Weights of a small GPT-style language model, trained from scratch on English Wikipedia.
Size: 18 layers, width 256, 4 heads of 64 (1 for keys and values), MLP 704 squared ReGLU, vocabulary 3399.
Architecture: normalized queries and keys, local attention windows, value embeddings.
Training: a variant of Adam for these matrices, 319M tokens, 4867 steps.
Each number is 128 + 32 x the weight over its row's rms, rounded and kept within 0 to 255. Layers, rows and columns count from 0. The size above them is the row's rms in percent of the matrix's.

# layer 5 MLP gate, 704x256, rms 0.0961, rows 169-172, columns 0-255
size [104  92  86 102]
[[ 76 120 119 152 134 105 123 143 109 140 112 103 113  95 123  84 106 132 189 101  79 133 118 153 149 121 148 161 105 139 124  64 105  64 107 110 120 151 138 134  66 163 122  78 149 179 122 102  79  64  78 131 150 151 117  89 117 154 146 124 153  36 159 113 149  97 141 183 133 111 130  92 161 158 108  91 161 114 137 155 167 163  89 171 177 110 153 149 130 162  93 158 108 115  96 100 120  75 147 138 144 116 100  93 150 188  81 108 114 141  85  92 124  47 157 120  88 166 161 104 142 138 164 140 134  75  94 158  57 109 140 137  81 165 158 122 135 160 139 131 117 120 147 148 129  93 178 121 117  87 123 159  98 131 149 171 178 150 152 206 124 160 121 125 120 164 146 111 130 162 107 111 134 113 132 158 102 146 109 158 154 127  96 104 193  92 106 112  97 131 124  75 136  89  36 123 132  49 116 122  75 154 188  88 105 141 135 126  92   5 108 144 141 139  94  69 117 159 123  92 161 182 162 142 127 133 103  80 194 108 140 138 124  85 111 108 113 129 122 109  62 134 102 175 111 134 144 118 136 114  76 189 148 161 143 139]
 [167 114 121 124 120 139 113  93  87 163 123 162  90  93 116 122 171 146 155  97 144 130 167 123 170 157 100 169 152 132  43 144  87 145  48 153  99 156  71 131 123 144 169 130 120 170 158  83  93  70 104 125 140 132  74 156 103 135 175  96 130 142 166 114 137 130 117 142 111 121 136 171  75  84 109 182 174 118 136 121 101  77 107  99 135 156 136 174  78  93  95 124 140 141 101 113  90 111  88 135 138 143 136 145 119  77 131 150 129 138 119 216 138  83 146 169 147 184 136 116 145 152 125  80 158  72 116 120 112 151 112 157 131 167 118 121 111 128  42 123 153  24 140  78 139  97 121 137 154  76 176 176  96 118  76  78  94 202 175 136 120 154  91 153 130 116 135 110 170 141 147  92 147 153 137 132 175  85  85 155 124 105 124  78 105  80 100 136 167 173 113 108 141  94 132 142 139 120  72  90 174 152 163 163 136  91 120  89 157  77 121 114 112 115 118 157 105 174 113 100 143 121 184 110  89 101 108 173 163 132 174 143 123 133 129 212 136 103  76 142 122 128 160  44 128 106 103 153  89 164 154  99 170 135 182 139]
 [171 167 171 156 107 154  86 137 172 127 121  89 109 173 137 126  83 156 107 185  54 133  69  69 105 105 118 123  90 130  91 161 120 125 132 130 142 173 203 108 113  76 178 109  82 143 122  83  87 106 140 110 124 122  63 144  92  71 124 109 186 145 131 162 117 118  76 152 149 105 156 215 108 139 138 122 140 155 120 129 131 153  98  72  85 166 125 119 147 115 127 120 169 159 125 145 199 150 112  65 112 129 156 144 131  99  90 164  55 104 103 131 150 110  82 169 124 132 185 111 129  45 146 149 130 133  99 133 170  97 124  94 144 160  98 152 174 144 118 112 158 148 148 180 168 165 143 139 133 147 128 114 131 148 148 109 171 141  84 144 107 120 147 110 180 209 157 193 123 135 116 166 158 126  87  82  89  86 124 134 154 103  64 134 129 140 169 104 129 134 125  81 150 110 153 126 135 141  99  86 129 105 106  89 208 129  74 123 174 109 128 156 184 107  69 205 169 129 146 162 109 112 162 134 113 154 163 128 132 143 203 107 140 163 105  89 167 148 153 106 168 156 148 147 123  88 117 148 167 108  87 120 181 163 145 121]
 [138  85 131 155 147 126 175  75 115 102 131  77 101  98 131 106 126  87 166 108  51 175 102  74  98 124 158 155 143 143  47 126 134 122 184 140 134 136 154 157 124 152 111 134 126 155 127 155 116 162 149  96 152 121 127 105 123  98 146 129 134  89 167 113 112 127 142 106 120 205 147 131 100  48 135 195 120  96 131 130 142  61 100  85 112 186 156 100 112 128  49 158 135 123 159 169 109 148 128 201 115 159 157 121 135  85 136  97 148 131 112  68 157  66 102 178 158 133 162 114  96 133 165 109 168  83  73 164 103  79 153 109  91 169 132 107 178 122  97 111 165  94 120 169  94 154  99  99 158  94 116 131 135 123 164 155  85 168 136 122 107  86  91 139 141  83 121 137  98 152 137  73 127 187 127 133 120 160  97  97 143 134 115 146 193 121 102 128 129 165 178 110  95 166 167 126 125  74 174 155 111 163 181  89  79  86 115 102 128 154 125 161 112  64 118  82 120 113 133 154 117 168 197  90  81  62 139 132  96 126 148 106 128 120 168 167 177 116 132 147 145 104 132 225 167  93  62 121 112 166 125 161 125 100 165 119]]
# layer 5 MLP up, 704x256, rms 0.0952, rows 169-172, columns 0-255
size [104  92  92 102]
[[ 89  75  97 206 134 104 149 140  92 136 118 108 199 138 109 119  96 106 116 141  90 163 126 163 150 171  79 152 114 165 122 112 117  81 157 175 134 173 123 138 117 147 157 150 115 138  91 126  70 163 139 122 173 155 183 146 148 113 116  98 102  68 111  86 123 146 143 102 143  79 129 164 144 114  97 125 105 145 121 126 119 160 102 169 147 125 123 148 189 130  97 119 120 134 143 128  92 167 142 152 119 103 158 116 151 125  83 182  49 120 132 137 205  41 113 189 127 170 116 189 137 146 116 122 154 167 138 144 143 135 103 140 131 185 143 119 158 157 115 102 129 142 120 208 168 101 119 167 174  77 143 140  72 121 126 138 181 171 137 145 110 125  89  94 113 168  97  99 107 170 138 134 135 135 157 154 112 143 113 106 120 126  73 123  98 111  91 100 114 112 159  79  27 179 117 121 199 130  86 120  99 122 141 169  46 143 120 112 168 109  74 120  73 148 112 100  55 141 131  28 162 138 114 108 195 114 114  96 131  97 115  86 154 138  87 150 113 206 143 129 120 139 203 123 147  92 142 141 143 140 123 108 167 131 126 159]
 [132  58 132  44  95 137 101 108 142 124 195 149 123 126 167 121 134 112 134 170 132 166 149  93 133 125 181 150 108 146 105 155 100 141 113 160  99 130 113  93 141 100 191 136  96 143 157  65 114 120 113 138 111 121  45 117 122 111 132  97 123 137 164 121 137 153 140 159 154  92 115 142 170  76 115 133 114 147  86  91 126 131 186 122 148 147  65 124 111 125 117 145 125 191 109  98  99  94 104 163 120 144 108 135  98 132  54 104  67 203 148 150 168 159 153 184 111 176 157 111  60  55 114  94 114  82 159 128 116 130 115 128 172 148 113 125  68 186 100 143 147 121 167 147 102 163 138 129 139 125 166 112 168 109 123  86 135 131 143 133 146 106  98 130  96 148 166 173 161 129 113  49 128 164 139 152 153  57 140 129  97  65  99 101 160 147  69 193 142 114  95 122 131  96 197  83  85 103  73  94 134 129 145 142  60 100 130 119 166 129 116 101 147 150 130  89 139 151 141  65 119 103 145 105  92 165 115 114 144 156 209 112 151 158 126 147 145 133  44 137  88 113 121 125 115 125 147 110 169 114 223 125  86  83 143 170]
 [ 79 145 170 136 119 129 132 152 100 114 127 108 133  97  98 106 110  82 173  97  87 161 169 157 110 141 127 113 118 116 105  99 128 131 126 109 102  76 158  99 126  91 127 169  96 111 146 102 109 137  79 155 117 111 139 131  92 101 115 127  87 117 123 165 168 193 117 111  48 142 107 135 105 145 176 157 163 113 108 116  62 107 120 165 163 105 129 140 118 150 105  87 150 134  96 121 129 158 186 132 157 114 110 101 169 167 148 137  83 122 186 146 108 140 113 128 184 156 113 174 147 158 158 206 108 133  91 170  88 150 141 168 150 128 173  83 153 143 189 123  94 164 172 145 112 126 181 142  85  99 137 119 104  84 143 147  70 139 142  63  96 136 115 131 128 154 133 151 156 162 227 129  96 228 179 143 107 166 188 119  83 141 139  73 132 117  89 195 151  69 104 128 109 147 161 196  76 165 120 109 133 159  96 132 106  99 144 130  76 150 145 170  86  87 111  79 179 157 116 104 159 176 115  99  88 191 118 132  95 203  84 115  95 100 149 116 137 116 113 146 208 152 159  93 112 140 161  88 101  91 124 133  94  99 140 121]
 [157  51 154 170 106 173 101 154 153 131 134  78 123 121 120 105 141 165 119 139 141 114 105 150 171 123 103  80 128 148 126 158 150 176  88 141 123 115 203  82 141 147 137 139 129  92 194 145 131 114 196 165 139 131 124 106 122 140 164  93  84 144 159 118 192 136 151 126 176 129 156  90 150 172 108  68 165 151  77  90 104 108 103 136 127 139 135 173 123 149 121 124 155  81 112 103 238 146 123 166 163 128  81  80 145 161 132 137 119 147 178 146 164 195 141 109 165 121 127 133 131 152  69 209 115  88 131  84 146 182 113 112 100 157 151 175 165 113 187 139 146  46 113 186 133  73 124 111 117 129 140 113 180 191  81 105 145 134 124 139 130 123 178  52 109 141 150 116 129 172  59  96 136 154 144 127 147 123 126 188 171 127 161 109 127  74 135 108 155 145 121 140  99 158 166 139 126 136 113 149 157  96 135 103 161 144 106 146 118  98 123 168 148 142 132 150 139 144 126 101 136 150 137 150 117  99 105 135 187 197 178 120  75 178 186 138 129  90 128 145  79 139 167 191  72  93 168  98 106 126 162 166 184 129  95 125]]
# layer 5 MLP down (transposed), 704x256, rms 0.0914, rows 169-172, columns 0-255
size [101  94  94  99]
[[165 142 105  51 167 115 137 129 100  54 118 125  83 108 111 147 166 147  97 121 128  97 141 160 166 179 116 106 110 114 106 180 173  83 158 123 148 115 148 122 149 116 117 136 120 144 189 114 101 121 157 127 131 108 127 149 210  88 107 109 146 124  82  72 125 121  97 139 145 138 183  98 122 126 106  79 137 146 216 158 105 138  75 195 118 126 183 163 131 102 116 154 127 120 130 123 113 120 112 125 173 118  64 137  80 116 101 185  96 107 204 170 201 150 127  64 125 135 173 147 111  95 142 148 120 163 123 184 152 131 202 138 134 194 163 163 133 123 163  57  75 134  71 129 103  34 150  58  95 126  98 184 159 140 167 125 137 108 160 109 167  75  68 103 143 106 185 160 115 121 138 104 109  98 191 141 163 126 163  68 169  99 111 138 193 110 164  56 175 122 136 148 122 150 112 131 122 163 125 141 173 205 116 107 133 147 115 113 109 139 117 140 127 120 121 148  73 121 116 134 155 138 195 140  97 134 155 161 103 167 147 130 165 163 104 172 132 109 137 121 123 127  95 124 148 144  84 129 120 141 133 130 142 128 120 110]
 [ 90 132 123  89  99 136 124 180 229 172 110 147 156 143 154 137 155 119 130 119 149  76  72 129 104 149 161 174 111 146 126 109 131 131  76 175 165 118 150 142 120 148 124 199  90 108  74  35 111  98 173 172 102 199 107 182 104 130 182  28 115 143 145 151 103 134 153 114 140 111 151  67 104 154  89 125 116 114 121 119 144 120 133 195 152 139  95  99 138 145  94 185 106 105  39 101 126  80 151 118 134 180 143 124 153 139 105 133 116 110 167 121 135 133 100 113  66  96 145 142 111 139 173 123 165 108 157 129 136 182 114 189 116 117  99 119 156 120 147 106  98 114  59 124 133 144  92 133 166  83 157 115 121 140  54 106 103 201 106 126 142 154 139 115  93 137  99 162 161 140 167 133 162 137 160 176 173 183 149 134 130 151 121 147 107  94 105 113 139 116 134  90 164 118  66 106 176 149 154  94  87  99  77 101  46  96 156 176 140 155 110  88 130 118 109  97 118 151 128 199 108 172 124 150 102 164 114 129 147 132 129 109 111 115 149 153  91 170 153  94 160 137 178 123 102  70 159 140 147 114 165  87 130 173 149  99]
 [142 118  86 142  66 178 155 105 132 209 103 127 104 145  63  75  99 154  88 128 209 112  97 115 132 130 108  95 185 120 160 175 143  97 180 167 152 130 132 134 109  82 114 120 157 105 123 140 135 135 144 167 127 163 131 187 207 141 109 115 161 211 123  79 169 134 114  63 145 121 137 139 148 152 129 135 148 114  76 103 110  94  94 154 139 156 148  95 151 126 160 155  84 164 123 113  95 157  98 175  89 136 112 148  42 148  82  89 178 113 137 165 107  91 189 141 146 128 103 171 124 108 128 156 171  99 230 132 111 127 122 115 154 117 150 147 156 134 182 133 185 130 118 114 112  86 125 171 150 107 137 157 152  80 120 126 140  63 128 162 172 118 123 110  86  96  95 157 131 115 106  93  82 112 132 143 160 103  98 122 139 117 126  94 148 124  90  72 171 184 142 139  84 132 122  99 162 172  96 147 148  62 149 123 152 121 154 143 115 184 199 117 178 146 139 102 143 143  72 137 125  67 122  96 170 170 143 104 113 143 118 108 156 152 110 179 121 134 134  95  78 123 120 127  69  94 144 157  70 131 176 196 143 122  97 147]
 [153 177  66 103 137 123 154 110  71 176  77 123 132  99 128 164 103 197 174 163 155 123 121 125 140  94 120  60 145 126 153 133  53 142 147 102 177  81 151 124 138 162 125 128 108 147 195 128 132 101 135  72  99 148  92 110 173 133  97 143 108 150 145 101 122 120 147 125 121 156 160 156 157 160 150 126  74  81 230 114  92 165 124 111 110 108 100 170 129 107 140 121 133 139 126 131 190 118 152 117 123 104  74 103  96 100 183 162 162 108 145 161 135 107 176 140 170 161 108 137  90 127 123 140 133 163 134 132 152 158  70 112 183 155 197  86 140 178 136 190 106 133  82 145 138  79 139 159 122 132  91 153 186 162  84 179 125 148 115 132 148 130 180  52 160 145 128 221 135 124 137 112 184 104 112 159 123 121 126 123 146 129 116 164  77 178 131  78 187 114 126 196 168  87 137 102 111 102 157  91 159  82  99 191 172 107 128 155 137 166  79 135 107 150 158 120 124 133  93 138 130 148  88 139 104 148 103 141 129 126  82 138  93  79 100  62  76  80 134 157 132 103 177 116 125 154 130 162  71 137 161 112 110 174 113 115]]